From a checkpoint of a small transformer trained on Wikipedia: width 96, 153M tokens.
Each number is 128 + 32 x the weight over its row's rms, rounded and kept within 0 to 255. Layers, rows and columns count from 0. The size above them is the row's rms in percent of the matrix's.

# layer 5 MLP up, 256x96, rms 0.113, rows 223-255, columns 0-95
size [102  90  83 103  65  94  85  96  92  93 115  82  89  87  81  70  92  73  99  79 111 112 132  72 107  92  82  91  98  91 114  71  75]
[[114 149 113  41 132 150  75  90 109 175  80 153 119 126 108 147 121 143 128  74 129  95 145 123 143 184 140 171  51 189 121 100 141  97 117 128 115  78  94 150 194 136 128 134 142 112 115 207 119 107 168 183 106 132 147 119 141 107 180 121 116  93 172 137 122  94 142 143 102 115 146 137 152 190 153 154 169 169  96 164 133 135  56 135  97 158  90 164 113 134 136 160 129 174 146 105]
 [121 167 119 181 113  69 118 151 154 129 118 141  63 128 139 116 155 108  93  81 114 102 146 109 114 103 148 139  91 131 148 140 121  94 126  84 136 128 169 132  96 128 156 157 159 165 138 181 137  94 107 146  99 179 177 200  86  84 155 123 100 157 177  64 115 119 158  85 140 152 123 134 131 111 151  48 133 140 113 148 144 127 151  89 125 212 106 100  68 142 149  78  77 137  65 139]
 [130 147  82  89 133 172 125 108 135 101 126 162 166 113  65 141 158 159 146 135  77  78 114  72 134 161 174 192 146 106 109 165 116 143 144 173 148 188 102  98 112 115 102 124 137 133 151 142 110 177 106 104 147  91 133 111 115 146 144 131 171 126 122 119  98 194 116  98  96  92 138 101 162 133  75  95 159 126 156 103 140 159  29 192 100 138 158 150 117 163 173 119  97 197  96 151]
 [136  89 133  97 155  97 111 173 151 116 123 128 112 127 188  60 144 122 151  82 115  49 203 142 139  56 115 131  71 140  71 141 137 140 117 161 168 101  97 180 126 133  72 101 137 128 138 138 153 114 141 162 110  60 130 140 114 112 152 105 121 169 125 151 129 134 187 113 161 114 123  95 129 144  75  59 128 169 173 160 155  85 105 176 148 152 109 142 108 164  96 139 156 183 122 137]
 [138  82 112 121 135  71  81 146 178 153 138 127 140 116 140  94 186 114  76  90 156 126 169 100 145 133 165 125 113 104 117  91  82 153 108 122 133 138 131 106 170 113 174 148 165 192 173 143  52 102 136 125 146 158 176  83 144  45  74 131 142 120  73 161 111 106 136 138 168 117  96 123 139 117 126  94 103 120 196 145 134 158 117 173  99 143  59 147 142 129 190 113 176 147 151 146]
 [151  62 105  70  73  68 135 159 141 140 151 129 135  85 151 137 132  97 152 136 139  89 113  99 108  91 137 120 107 132 157 142 130 146 133 175  93 140  92  78 119 151 132  97  86 103 167 101 141 146 171 147  69  84 188  76  97 130 112  92 147 138 147  40 115 102 172 152 113 143 156 104 168 171  62 119 156 154 108 104 149 138 130 205 162 124 128 140  61 135 159 133  98 108 129  94]
 [146  89 128  92 142  97  81 138 133 101 159  86 173  71 102 142 122 101 166 110 141 148 132 134 212 113 129 119 151 193 175 107 104 125 126  80 189 158  79 118  84 107  69  91 171 160 137 167 127 136 122 148 128  94  91  75 172  46 171 104 120 117 138  80  99 127 140 112  83 187 139 168 150 146 112 146 117 173 139 127 114 152 133 174 123  97 185 159 157 128  98 140 117 150 144 119]
 [106  87 126 128  65 121 157 167  88 100 135 122 176  64 132  76 138 110 144  89 100  98 101 124 142 130 128 114 104 140 203 126 122 158 114 172 125 144  83 110  81  98 118 121 117 135 154 117 141 144 166 196 128 159 100 116  73 116 126 155  66 143 118 144 143 169 114 111 138 148 133 117 142 173 190 131 103 138 136 128 183 133  64 139 170 161   8 117 122 151 110 131 119 163  68 123]
 [134 155 145 122 146 149 117 147 129 159 150 133  96 177 155  56 163  75 140 158  81 146 103 138  73 145 164 172 173 149 130 179  98 151 102  93 137 126 119 173 115 127 104  96 144 153 125 116 116 144  97 138  95 151 166 131 110 133 106 137  89 113 210 110 138  94 218  87  98 131 141  99 113 135 111 126  61 124 133 144 177 181  54 117 158 149  72 118 110 138 107  82 131 153 119 200]
 [175 111  83  82 169 147  91 158 159 136 110 210 107 113 100 163 166 151  75 155  82  65 166 134 146 158 117 147 133 121 144 126 122 101 103 175 151 113 112 156 132 131  86 117 122 149 126 136  97 164 178 128 129  82 109  71 196 120 167 123 138 125 122 139 137 177 134  60 124  99 178  83 158 146 113  85 137 120 167  93 186 163 103 143  88 106  65 137  66  94 115 129 124 146 117 153]
 [133 141 102 105 112 117 142 135 164 127 174 112 124  87  72 158 110 147 174  86 126 139 156 134 149 176 118 136 171  64 165  74 178 169 128 115 140 137  66 118  76 121 136 151 171 134 102 141 136  72 136 127 101 101 213  82 128  60 151  86 121 121  94  82  68  96 163 153 173 123 154  89 131 118 140 150 137 193 114 123  91 149 127 113 133 122 127 141 102 122 205 100  93 135  92 165]
 [130 189 122 101 112 159 169 109 135 183 157 164 169 115 142 143 110 135 148 133  72 121 110  87 175 152  84 125 113  71 144 146 107 136 119 105 147 140  81 151 152 110 175 167 172 135 184 133  57 115 173 156 137 139 121 112  82 106 156  88  97 153 130  93 139 178 129 164 168 139 105 127 117 122 113 132  87 151 101 107 208  53 113 147 175 123 160 160  84 121  90 139  74 139  69 157]
 [ 93 132  57 148 115 125  88 169 103  57 158  93 142 115 146 146 232 135 116 105 106 109 118  77 147  93 153 124 150 141 100 158  62 146 107  80  78 161 161 141 132 158 112  76 156 149  98 171  80 125 190 147 172  79 175 141 126 129 120  93 165 128 147 166  94 142 157  82 131 109 170 119 112 141 155 108 152 131 104 176 144 104 130 133 146 182  79 165 139 151 141 136  95 110 143 140]
 [168 104 146 155 116  95 116 166  88 153 170 183 124  89 193 157 101 118 115  73 110 125 174  96 101 184  98  94  86  74 124  70 111 122 121  88 102 168 120 141 105 172 120 118 167 158 174 151  88 114 166 160 114 157  97 138 126 166 181 139 156 134 107  94  96 104 108 168 157 153 177  89 154 167 121 153 105 125 134 129 140  75 131 139 104 155  70 104 173 174 154 134 102  83 183 116]
 [180 139 138 110 117 123 143 133 185 136 156 177  66 176  85 121  95 157  84 158  77  68 137  60 160 129 126 121 138 147 156 118 120 138 145 124 136 104  86 118 177  78  80 125 108 157 117 147 156 147 153 129 120  87 167  44 120  94 142 117 135 108  91  85  44 115 155  77 139 138 160 119 138 134 160 146 158 121 186  77 121 119 100 123 102 178 122 135  67 112 107 165 128 122 137 175]
 [132 127 167 146  73 113 110 160 151 166 136 167  98  66 121 128 132 151 134  93 111 174 136 145 145 139 119 129 108 163  94 102 120 154 105  68 133 151  85 145 108 121 153  90 145 145  89 163 102 106 120  59 140 119 133 115  73  91 131 107 141 124  92 127 119  82 146  79 167  83  65 131  80 149 208 156 145 146  96 141 108 165 130 141 153 164 119 111 115  70  88 120  46  88  44 127]
 [109 163  87 161 173  85 102 147  73 157 165  77  43  93 143 111 109 216 123 120 149 141 131 117 115 140 175 168 158 158 165 117 157 131  67  92 175 101 158 137 103  97 102 123 128 146 131 188 110 112 112 141 113 183 120 111 114 129  92 105 105 140 149 173 118 113 106  92 146 107 112 101 126 180 145 101 119 150 129 100 143  65 110 125 128 195 117 142 129  94 214  79 112 108 109 136]
 [156 132 124 122 102  98  90 113 110 109 129 139  64 119 172  73 138 110 159 112  74 114 108 149  96 175 112 110 126 169 162 105  90 171 128  93 161  88  89  69 129 140 127 119 118 162 171 181 126 122 150 113 114 149 166  62 147  73 124 114 135 144 183 104 151 164 117 193 164 165 128 151  97 136 158 111 120 111 116 130 108 137  92 200  67 176 127 187 146 104 175  81  87 139 136 181]
 [101 138 120 118 192  28 126 135 177 167 114 137 108 120 142  83 108 160 112  89  88 161 100 116 119 154 132 129  86  98 153 160 117 144 129 104 142 159 102  98 116  92 154 109 136 123 106 123 134  93 168  97  62 131 169  95 127 136 152 119 166 125 152 146 141 155  88 115 177 129  83  50 130 181 186 130 111 156 118 110 186 105 164 157 170 191  92 110 153 136 166  73  86 174 108 122]
 [153  47 114  79 160 149 134 151 171 109 158 145 159  90  81 167 120 140 127  51 142 147 187  81 106  93  97 131 107 109 111 127 151 132 124 137 130 138 109 130  98 144 108 140 102 195 184 134  82  92 135 210 126 149 100 160 131  82 161 158 128  91 128  79 136 148 105 117 176 118 166 132 117 142 171 114 123 167 141 137 120  53 108 139 190  81  86 153  95 109 138  84 164 147 121 148]
 [159  95 111 108 108  78 166 147 143 162 212 144 104 137 183 110 134 119 150 174 112 125 137 181 123  93  96 141 149 162 146 100 114 125 101  98 132 185 157  73 109 119 155 104 169 135 142 160 126 139  95 145 111 112 159 105 132 130 191  90 123 146  90 145  81 103 144 140 131 178 122  62 133 146  31 146 150 106 164 146 167 107  91 124 107 157  86 133  49 146 154  75 128  77 132 140]
 [115 134  87 122 141  94 142 123  90 126 133 122  83 104  97 115 148 158 133  86 137 138 118 139 164 126 207 161 162 124 111  99  85 166 156  38  99 103  72  95 130  93 159 110 167 118 179 184 146  79 124 183 130 104 101 140 132 111  85 111 103 178 125 119 113 165 133 117 111  80 187 113 168 138 125  73  79 179 151 175 119 116 138 120 115 170 120 119  94 158 218 146 102 140 147 136]
 [178  84 149 135 202 106  85 113 159 142 177 149 115  80 133 126 112 200  95  78 129 125 167 125 112 125 133 127 117 100 129  89 154 144 124 121 155  68 109 111 126 106  66 151 133  68 116 185 120  84 134 122 113  77 142 122 204 116 158 135 117 143 116  88 131 134 140 117 198 181 138 112 169 140 113 189  87 161 131 177 127 116  99 124 123 160  99  82 142  72 148 145 109 122  71 168]
 [140 111  99 105  77  81  70 129 186  93 119 156 133 117  81 131 177 155 174  89 136 129  87 157 124 132 155 126 138 181  82 136 103 174 114  91 133 111 100 110 107  55 148 128 136 129  84 149 153 121 109 151 103  95 127 178  93 109 163 130 131 105 164 128  69 132 130 115  70 189 170 132 120 143 134 145 117 117 169 148 188  95 151 197 124 144  90 171 105 155 132 138 163 211  83 118]
 [141  87 166 139 141  96 118 167 114 166  93 118 145  90 117  88 125 112 164 131  90 121 108 114 161 155 117 173 105 121 153 113 184 168 107 168 126 115  81 136 100 115  92 109  93 157 102 111 146 133 162 137  83 182 140 127  55 176  85 136 154 135 187 123 106 138 212 149 122 161 108  61 167 132 111  84 108 160 118  99 169  57  80 146 136 128 152 150 120 128 156 132 106 180  47 144]
 [111 156 129  61  80 180 137 169 123 123 177 130 100 136 137 136 108 112 180 103 165 101 107 131 142 182 160 134 110  91 202 147 170 147 136 110 131 171 146 147 111 174 152 112 160  76 134 149  47 111 126 145 101 169 173 131 145 167 139  94 112 120 113 130 117 109 119 110 152 148 155 106 116 153  59 129 139 112 137 125 140 121  96 113 113 172 148 201  65  99 149  57  76 119 178 177]
 [118 115 141 102 118  81 132 133 120  99 127 103 110  65 130 163 141 109 101 115 109 104 154 101 150 144 167 144 112 122 173  84 144 129  97 134 129 125  92 162  28 112 159 141 105 151 158 162 189 130 189  88 174 140 130 137 106 194 144 148 141  80 168 109  70 126 110 115 143 103 136 124 181 160 103 110 136 143 118 104 108 192 109 210 115 204 115 180  98 127 109 120 118 190 155 153]
 [164 126 124 158 128 143 133 166 119 149 112 137 145 158 109  87 134 146 108 112 132 114 130 163 153 145 125  84 198 116 100 129  54 120 133 151 110 168 101 144 105  85 127  75 137 153 179 146 123 120 166 176 171 135  75  78 180 129  97 144  68 116 181  38 151  86 151  81 116 137 145 112 128 164 154 116  91 114 129 149 123 125 135 118 164 176 120  90  72 178 140 132  57 139  57 152]
 [126 173 110 143  62 154 118 179 131 145 148 125  80  91 111  45 112 112 142 108  58 111 106 166 107 182 163 104 155  97 154 110 146 137 107  86 154 173  72 156 141 152  72 135 129 124 165 125 160 150 134 142  67 141 136 136 184  94 191 133 152 110 132 108 109 137 107 152 151 146 201 131 193 159 134 137 151 190 134 121 136 119 115 116  90 116  69 111  70  94 141 159 126 162 139 137]
 [124  93 157  39 122 156 133 132 140 103 128 174 117  76 159 175 127 175 109 100 141 136 154  76 170 205 154 120 145  79 170 139 184 102 106 138 134 139 144 171 128 191  96 116 131 142 159 140 133 150 134 109 116 146 127  89 121 111 177  82  78 133 137  89 137 193 126 128 141 134 175  93 212 150  79 148 112 113 138 120 149 106  59 119 127 130 113 133 175 145 189 118 149 135 168 143]
 [127  62 102 118 132 139 142 137 113 132 180 177 134  96 160  95 154 148 136 125 140 135 145 140 105 206 116 148 185 140 140  61 167 169  90 121 154 175 100 152 117  96 118  92 149 146 116 132 166 104 118 195 107 127 166 145 143 154 131 117 124 155 172 153  78 110 100  83 153 131 108 102 117 159  96 128  82 110 174  80 171  26  92 179 124 151 100 124  75 130 112 154 112  85 139  84]
 [109 206 115  93 173 116 108 151 165 136 129 117 110 102 122 126 134  87 110  94 140 129 130  69 121 119  94 150 148  84 122 112 107 131 158 143  89 169 114  78  93 199 137 107 159 105 164 136 177 130 139 174 101 122 129 124 151 105 153 113  81 167 108 112 129 206 168  43 127 100  99 145 138 142 232 129 114 127 103  67 120 108 113 149 136 180 120 103 145 121 139 110  88 114 135 199]
 [172 174 123  73 102  97 116 131  82 105 104 182 166 175  83  86 143 100 180 155 103 118 192 113  83 187 121 160  99 143 170 176 151 127 132 170 156 135 103 132  79 120 141  93 136 195 119 127 132 114 123 164 128  65  86 155 158 137 119  67 117 135 151 143 155 207 147 162 131 147 122 139 156 158  99 108 171 120 133  72 107 109  91 178 134 158 130 134 113 112 130  67 133 136 163 106]]
# layer 5 MLP down (transposed), 256x96, rms 0.0885, rows 223-255, columns 0-95
size [105  85  91 107  91  98  82 103 102  91 103  87  89  94 102  83  91  90  95  98 112 106 142  84 100  86  86  97 107  87 112  78  82]
[[105  98 182 122 145  94 138  83  99 115 103 137 127 156  92 151 169  77 124 138  71 161 132  99 134 148 179 109 120 113 140 162 123 111 167  83 162 124 197 137 143 104 110  98 128 142 157 171 117 143  82  97 137 126 115 108 175 159 116 173 137 154  76  93 122 103 125  60 127 161 122 118  88 134 135 149 152 152  92  94  52  63 142 180 207 137 146 122 108  91 144 164 165 121 182 182]
 [132 111 139 146 160 190 132  78 138 188 117 140 151 170 155 102  88 137 175 115 120  96 179 170 175 151 100 152 121 176 153 184 119 149  81  47 126  89  76 107  78 165 108 127  79  88 187 134 119  78 110 110 101 113 126 140 139 165 132 107 128 119 102  81 107 165  94 151 166  63 133 103 195 125 110 115 104 170 128 128 120 116 137  73 167  90 147 125 100 105 176 129 142 122 138 114]
 [146  83 176 148 139 139 209 119 158 100  84 126 116 108  84 172 124 122 153 163  89 145 125 188 121 146  83 105 145  78 133 139 136 139 117 118  86 160 144 101 110 149  95  91  85 137 145 141 177 184 137 104 113  94 132 169 157 175 168 177 103  79  92 166 124 127 130 129 124 153 175 174 150  82 132 102 124  93 153  94 142 117 176  95 139  99 144 124 161  70 136  52 132  47 126 111]
 [ 80 104  94 146 178 145 185 132 129 121 121 117 123 104  93 176 128 113 160 116 131 109 139 111 159 118 154 121 168  75 118 123 143 103 161 101 144 112 166 116 157  70 163  84 120  64 158  91  85 147 131 104 141 139 203 131 147  85 139 143 133  99 129 155  74 145 143 149  91 145 176 193  52 140 170 107 154 153 144 131 129 127  46  55 143 140 146  83 138 157 101 190 114  96 132 146]
 [ 46 169 141 158 128 183  98  87 136 123 170 142 134 171 137 160 146 113 128 140 163 147 158 166 144 137 125 105 106 134 115 153 127  95  89 105 104 126 153 126 132 120 115  99  92 119 112 134  81 229 101 121  79  65 116 160 169 154  93 127 147 149 119 147 112 119 157 156 113  84 183 169 102  93 125  77 160 117 123 151  48 141 151  95 144 120 171 112  75 156 130 146 153  57 173  92]
 [ 77 158  45 128 103  77 135  96 123  78 131 135 118 129 133 132  97 118 104 137 127 133 125 198 143 182 164 131 114  94  88 124  96  63 141  60 128 137 171 192 137 141 105  73 148 153 121 111  95 114 134 158 149  87 115 196  87 146 101 119 173 134  66 175 111 185 139 104 176 146 118 163 127  94  92  94 182 152 113 101 104 148 123 149 148 156 180 129 119 140 161 134 169  97 129 110]
 [185 142  93 143 139 180  90 126 180 181 159 106 103 107 111 134  89 151 115 153  82 107 124 192 129 137 119 167 103 146 127 153 160 105 105 128 110  78  57 132 158 105 113 161 143 111 121 160 146  64 130 121  98 157 121 155 117 197 115 121 149 168  96 166 109 135 136 149 135 112 127  99 209  93 103 120 141  67 106 145  88  95  86  96 154 128 220 141 111 124 138  62 155 111 135  93]
 [ 64 161 181 109  98  98 129 138 114 130  97  98 143 152 169  96  95 173 149 136 192  98 141 119  77  97 103 121  89 154 122 160 159 158  93 135 138 107 139 163 101 158  80 179 112 136  96 129 138 147 105 132 152 155 147 132 148  77 133 142 170  98  93 114 139 132 171 183 152 106 121 118 172  89 101 124 122 156 190  85  12 168 163 157 126 104  93 129  80 119 136 101 100 106 175 150]
 [130 113 107 162 116  92 101  98 156 138 115 117  61 155  84 142  82 209 131  99 144 125  78 125 111  73 121 138 177  87  88 132 102 107 110 100  90 132 136  85 154  96  97 153 131 135 200 143 164 111 153 117 118 111 114 108 112 167 137 173 182 172  89 182  97 182 134 183 152 124 132 127 121 155 107 125 153 124 107 131  90 121 176 153  80 109 170  57 162 166 181 119 170 157 152 109]
 [106 178 122 145 116 157 156 148 140 133 133  92 124 147 131  80  79 108 196 134 104 208 108 168 151 100 155  93 158  74 112 155 160  85 160 127 121 148 116 130  98 101 120  81 155 170 134 197  88 118 151 163 113 156  80 183 130 121  38 126 126 125 134 137 117 110 137  83 191  86 160  71  93 103 125  99 117 155 146 172 108 137  86 146 161 163 114  97 180 120 121  84 130  97 148 117]
 [110 158 121 103  71 159 108 116  98 139  59  62 107 137  92 170 129 133 142 109 166 158 167 122 125  84 117  92 150 143 106 165 130 175 135 171 174 113 182 137 146  96 155 150 153 158  53  62 154 126 157 124 141 115 130 154 118 122  72 191 144  91  71 186  85 121 171 166 129 147 109 113 169 134 165 117 181 142 128 102  72  95 137 156  86 135 108 105 137  88 135 165  85 140 115 130]
 [156 109 133 119 113  91 118 134 129  74 138  84 195 167 144 139  99 120 160 167 203 139 167 148 112 151 104  88  75  92 120 148 163  97  97 121  93 131 180 138  99 137 192 184 102  97 115 177 151 127 160 105 131 163  94 144 143 161 130 127 112  67 167 125 136 177 130 128 159 145 154 106 170 114 125  88 122 125  92 103  93 151 189 123  22 110 155 141 111 114 115 160 143  74 124  94]
 [202 132 184 127 128 169 174 122 122 115  87 133 188 165 109 135 100  72  90 128  80 138 128 142 126 108 123  64  81 106 113 157 152 108 150 105 147 159 129 122 107 139 137 147  61 170 115  85 157 144 154 190 137 109 147 100 132 111  85 221 140  77 102 125  93 108 116 139 137 156 143 102 152 138  90 180 146 147 116  83  80 140 195 146 146 143 103 156 106 120  64 145 117 101 164 102]
 [155 132 212 154 171 115 141  71 116 101 190 167  95 164 151 181 177 173 127  82  96 144 129 155  63  78 117 131 164 134 134  99 106 180 104 143 131  75 149  99 140 155 100 122  99  94 162  98 112 115  99  88 121 135 132 164 124 142 138 103 122 118 107 141 112 196  97 139 100 139  89  76 130 164 101 157 157  75 114 117  88 103  97 144 124  55 147 182 161 144 125 177 137 106 119 155]
 [124 170  96 106 113 130 122 124 128 146 112 113 105 110 122 154 111  91 149 166  95  68  89 171 131 131 133 122 141 146 116 197  79 103 161 139 156 157 115 114 141  78 185 101 118 138 145 194 113 191 142 133 149 169  83 181 157 158 139 130 106  91 126  64 143 186 133  72 147 124 136  76 147 115  77 101 154 103 163 112  91 115 162 102 126  67 158 178 173 109 105 108 204  99 127  94]
 [162 151 112 116 167 137  89 114 169 102 119  87 126 102 115  95  98  86 160 125 156  91 107 121 158 163  74 126 117 158 167 124 161  78 147 145 146  84 140  75 162 168 157 128  89 101 111 115 185 131 180 132 161 116 132  88 175 157 123 118 167 110 123 134 155 159 143 164 138  69 193 139 202 128  83 124 122 152  97 140 118 112  50  45 143 115  80 116 143 126 116  97 164 182 158 108]
 [ 73 114 100 158 148 130 110 110 159  93  71 152 150 173 103 177 139 161 155 118 108 191  91 123 157  97  92  65 153 111 170 149  99 132 160 105  92 149 130 113 128  88 124 105 145 121 115 111 124 172 179 141 173 155 173  99 134 102 188  97 168 124  92 142 133 146 114 154 145 129  92 135  88  91  82  76 207 145 106 125  60 147 143 160 105  85 119 118 135  82 195 134 125 172 101  99]
 [100 140 158  97 131 123 118 132 171 141  92 129 162 174 120 162 123 152  96 132 145 133 163  91 141 115 176 118 106 161 169 133 104 140 120 141  77 157 162 125  93  90 134 135 140 111 114 112 151 189 115  46 171  84 129 109 129 145 163 120 162 150 105 173 150 125 100 111  73  64 104 110  68 134 117 137 161 116  71 137  86 183 228  93 143  44 152 143 153  86 113 118 148 138 119  89]
 [ 59 131 121 109 138 115 156 140 172 191  78 108 119 120 139 103 134 103 139 184 146 167  91 120  90  91 126  82  89 121 193 190 121 159 140 128 150 173 138  80  92 103 151 145  86 126 133  79 161 131 125 100 121 130 162 120 111  86 143 118 159 140  85 159 133 138  90 138 159 175 203 132 116 151 126 134  79 144  80 128 139 114 204  94 164 118  61 183 138  77  99 112 143 120 107 158]
 [ 95 157 174 162 105  90 166 103 108 135 147 127 128 163 133 141 129  79 185 172 128 109  87  47 111  64  98 118 200  84 151 104 110  93 142 114 145 146 119 112 140 143  87 101 108 139 170  83 101 189 105 147 134 122  99  97 172 138  98 160 142 115 124 189  86 122 150 148  90 164 156 204 150  67 129  82 170 118 102 134 148 135 162  53 131 140 105 111 123 118 158 129 111 165 144 128]
 [ 95 131 153 117 102 130 196 171 148 150 113 138 171 121 130 181 184 183  84 204 185 139 119 114 123 140 108  96 115 120 136 102 126 139  50 137 164 124 185  79  83 138 148  66  75 110 122 127 120 140  97  86 130 133  85 108 179 120 114 172 190 122 124  75 109  94 144 137 105  89 128 122 151 132 161  84 103 158 167  76 106 140 105 145 101 129 183 127 159 112 137 104 129  89 136  82]
 [ 59 168 104  89 145 104 114 151  90 143 121 161 137 112  88 104 176  88 165 165 148 141  83 126 155  81 111 187 125 148 136 121 125  72 159 143 137 152  67 130 140 149 127 118  96 125 146 128  88 126 131  96 163  89 114 153 155 104 146 173 110  90 172 142 104 145 121  58  75 161  94 147  94 143 162 120 150 122 104 142 157 139  86  68 194 148 133 134 132  50 159 128 203 128 131 184]
 [190 143 129  73  99 136 146 144  92 160 145 119 209 113 147 189 105 113 105  90 110 142 145 107 154 121 156 127 157 154 156 120 147  82  92 200 142 120 133 124 122 127 142 165  51  41  95 161 152 160 109  96  80 115 169 133 130 123 102 141 115 148 160  81 124 117  82 125 165 149 101 148 125 164 183 199 149  99 112 162 110 151 129 144 106 143  71 143  96 120  79 100  76 125 143 137]
 [ 72 106 169 135 107 174 119 120 117 117 168  50 121 152 103 152 124  88 162 163 123  77 138 177 101 156 148 116 142 143 123  94 151 118 120 170 156 155 140 152 144 120 114  95 179  86 137 125 150  76 113  78 130  72 116 147 148 138 153 122 124 135 114 163  97 107 125  77 138 126 137 146 192  69 157 116 176 126 156 136 133  99 161  40 207  90 173 115  90  91 122 154 153 111 157  70]
 [160 122 108 143 128 170 125 131 100 163 114  80 204 130 135  84 135 116 129 161  77 141 153 112 113  81 149  83 153 122 132 121 180  64 124 155 145 169 114 155 103 133 105 118 127 171 150 185 144 163 135 142 176 140 125  79  78 149 116  82 102  75 111 115 136 134 126  92 135 156 135 144  76 108 160 141 198  79 153 165 106 130 137 113 211  93  86 166 155 161 173  83 115 142  64 110]
 [ 92 109 136 125 157  84 134 137 131 178 106 158 131 103 140 126 175 124 120 143  66 130 120 110  99 117 147 135 155  73 133 103 162  62 153 169 146 113 203 129 156 127 162 165  83 105 109 122 119 146  97 179 109  85  94  73 140 136 135 110  97  87 162 186  75 111 168 111 130 123  65 201 177 104 157 137 129 110 173 142 102 151 155  96 165  82 118 207 159  97 110 146 127  92 151 128]
 [ 63 107 176 140  93 140 156 117 108 150 158 139 208  80 102 192 105 100 165 161 142  94 118 128 140  61  99 135 143  97  88 170  76 178  99 139 156 129 162 153  83 125 133 143 109 153 123 161 128 232 162  69 164  98 142 121 129 142 140 177 140 136 157 154 112 139 100 169 116 124 137 139 163  72 103  73 155 151 129 102 115 135 186 103 141 137 132 111 131  98 117 103  98  87 108 121]
 [ 49 127  71 148 182 189 125  84 166 137 132 109 157 209 130 165 110 159 104 163  83 108 123 130 162 104  75 109 118 144 167 155 124 159 118 166 163 139 144  86 124 110 120  80 165  29 135 160 105 127 125  90 102 155 129 139 150 129 118 127 135 169 105 188 169 116  95 141 166 152 145 189  78 126 132 102 125 133  78 108 116  94 102 120 134 116  98 195  97 121 100 138 145 140 135 138]
 [133 113  91 112 182 134 172 143 125 128 118 145 190 106 148  85 136 148  68 106 124 163 132  63 112 166 150  96 117 127 161 100  80 122 162  80 106 110 187 142  85 144 125  57 111 139 130 174 105 189 102  23 186 140 191 125 128 140 106 170 130 108 124 119 158 158 121 153  91 106 127 165 115 150  74  76 150 109 159 113 119 156 111 143 138 125 165 137 171 138 132  97 155 158  92 118]
 [100 143 114 115 115  94 117 161 159 140 157  70 164 126 180 148 104 106  81 161 146 163 169 186 138 186 116 116 142 100  99 127 133  76 136 156  97 142 140 128 112  81 169 117 140  99 159 135 103  81 141 139  74  81 111  73 150 164 107  85 156 144 176 175 156  96 100  85 163  71 105 133 184  77 140 131  84 166 184 191 117 164  98  96 118 131 158 114  97 113 116 132  92 142 168 161]
 [ 93 131 124 108 176 123 215 150 148  76 146 139 119 141 164 130 138 105 156 116 192 131  90 102 132 118 141  83 167 146 109 150  88 151 158  96  71  95 161  96 132 103  85  72 105 126 185 181 146  90  81 155 145 140 145  99 106 130 105 149  70 134 163 100  95 114 141  98 101 183 120 168  46 161 141 122 146 112 151 126  67  88 167 139 125 184 130 112 151 156 179 142 111 116 131 100]
 [ 82  76 161 143  80 138 144  85 185 158 135 111 156 145 144 183 152  73 136 166 139  96 103 167 123 119 178  92 123 149 134 131 135  99  90 108 144  94 168 144 152 201 128 145 108 113 144 121 204 137  98  99 110  90 132 165 145 121 112 172  96  95 155 150 123  94  82 178 162 145 165 127 157 152 127 170  88 174 124 155  75 120 108 100 153  77 135  79 111 100 105 157 140  87  60  84]
 [159 113 159 170 111 134  96 145 111 135 118 154 117 139 194  65  58  91 142 164 125 121 122 188  92 207 158 112  93 135 159 124 108 123 134 138 141  37 184 125 132 117 122 162 149  92 108 106 117 200 132 123 111 130 133 164 133 142 112 154 136 114  97 157 172  42  94 111 133 125 124 152 133  82 103  90  71  95 105 140 130 124 189  88 151 151 127 124 157 126 137 146 104 185 110  82]]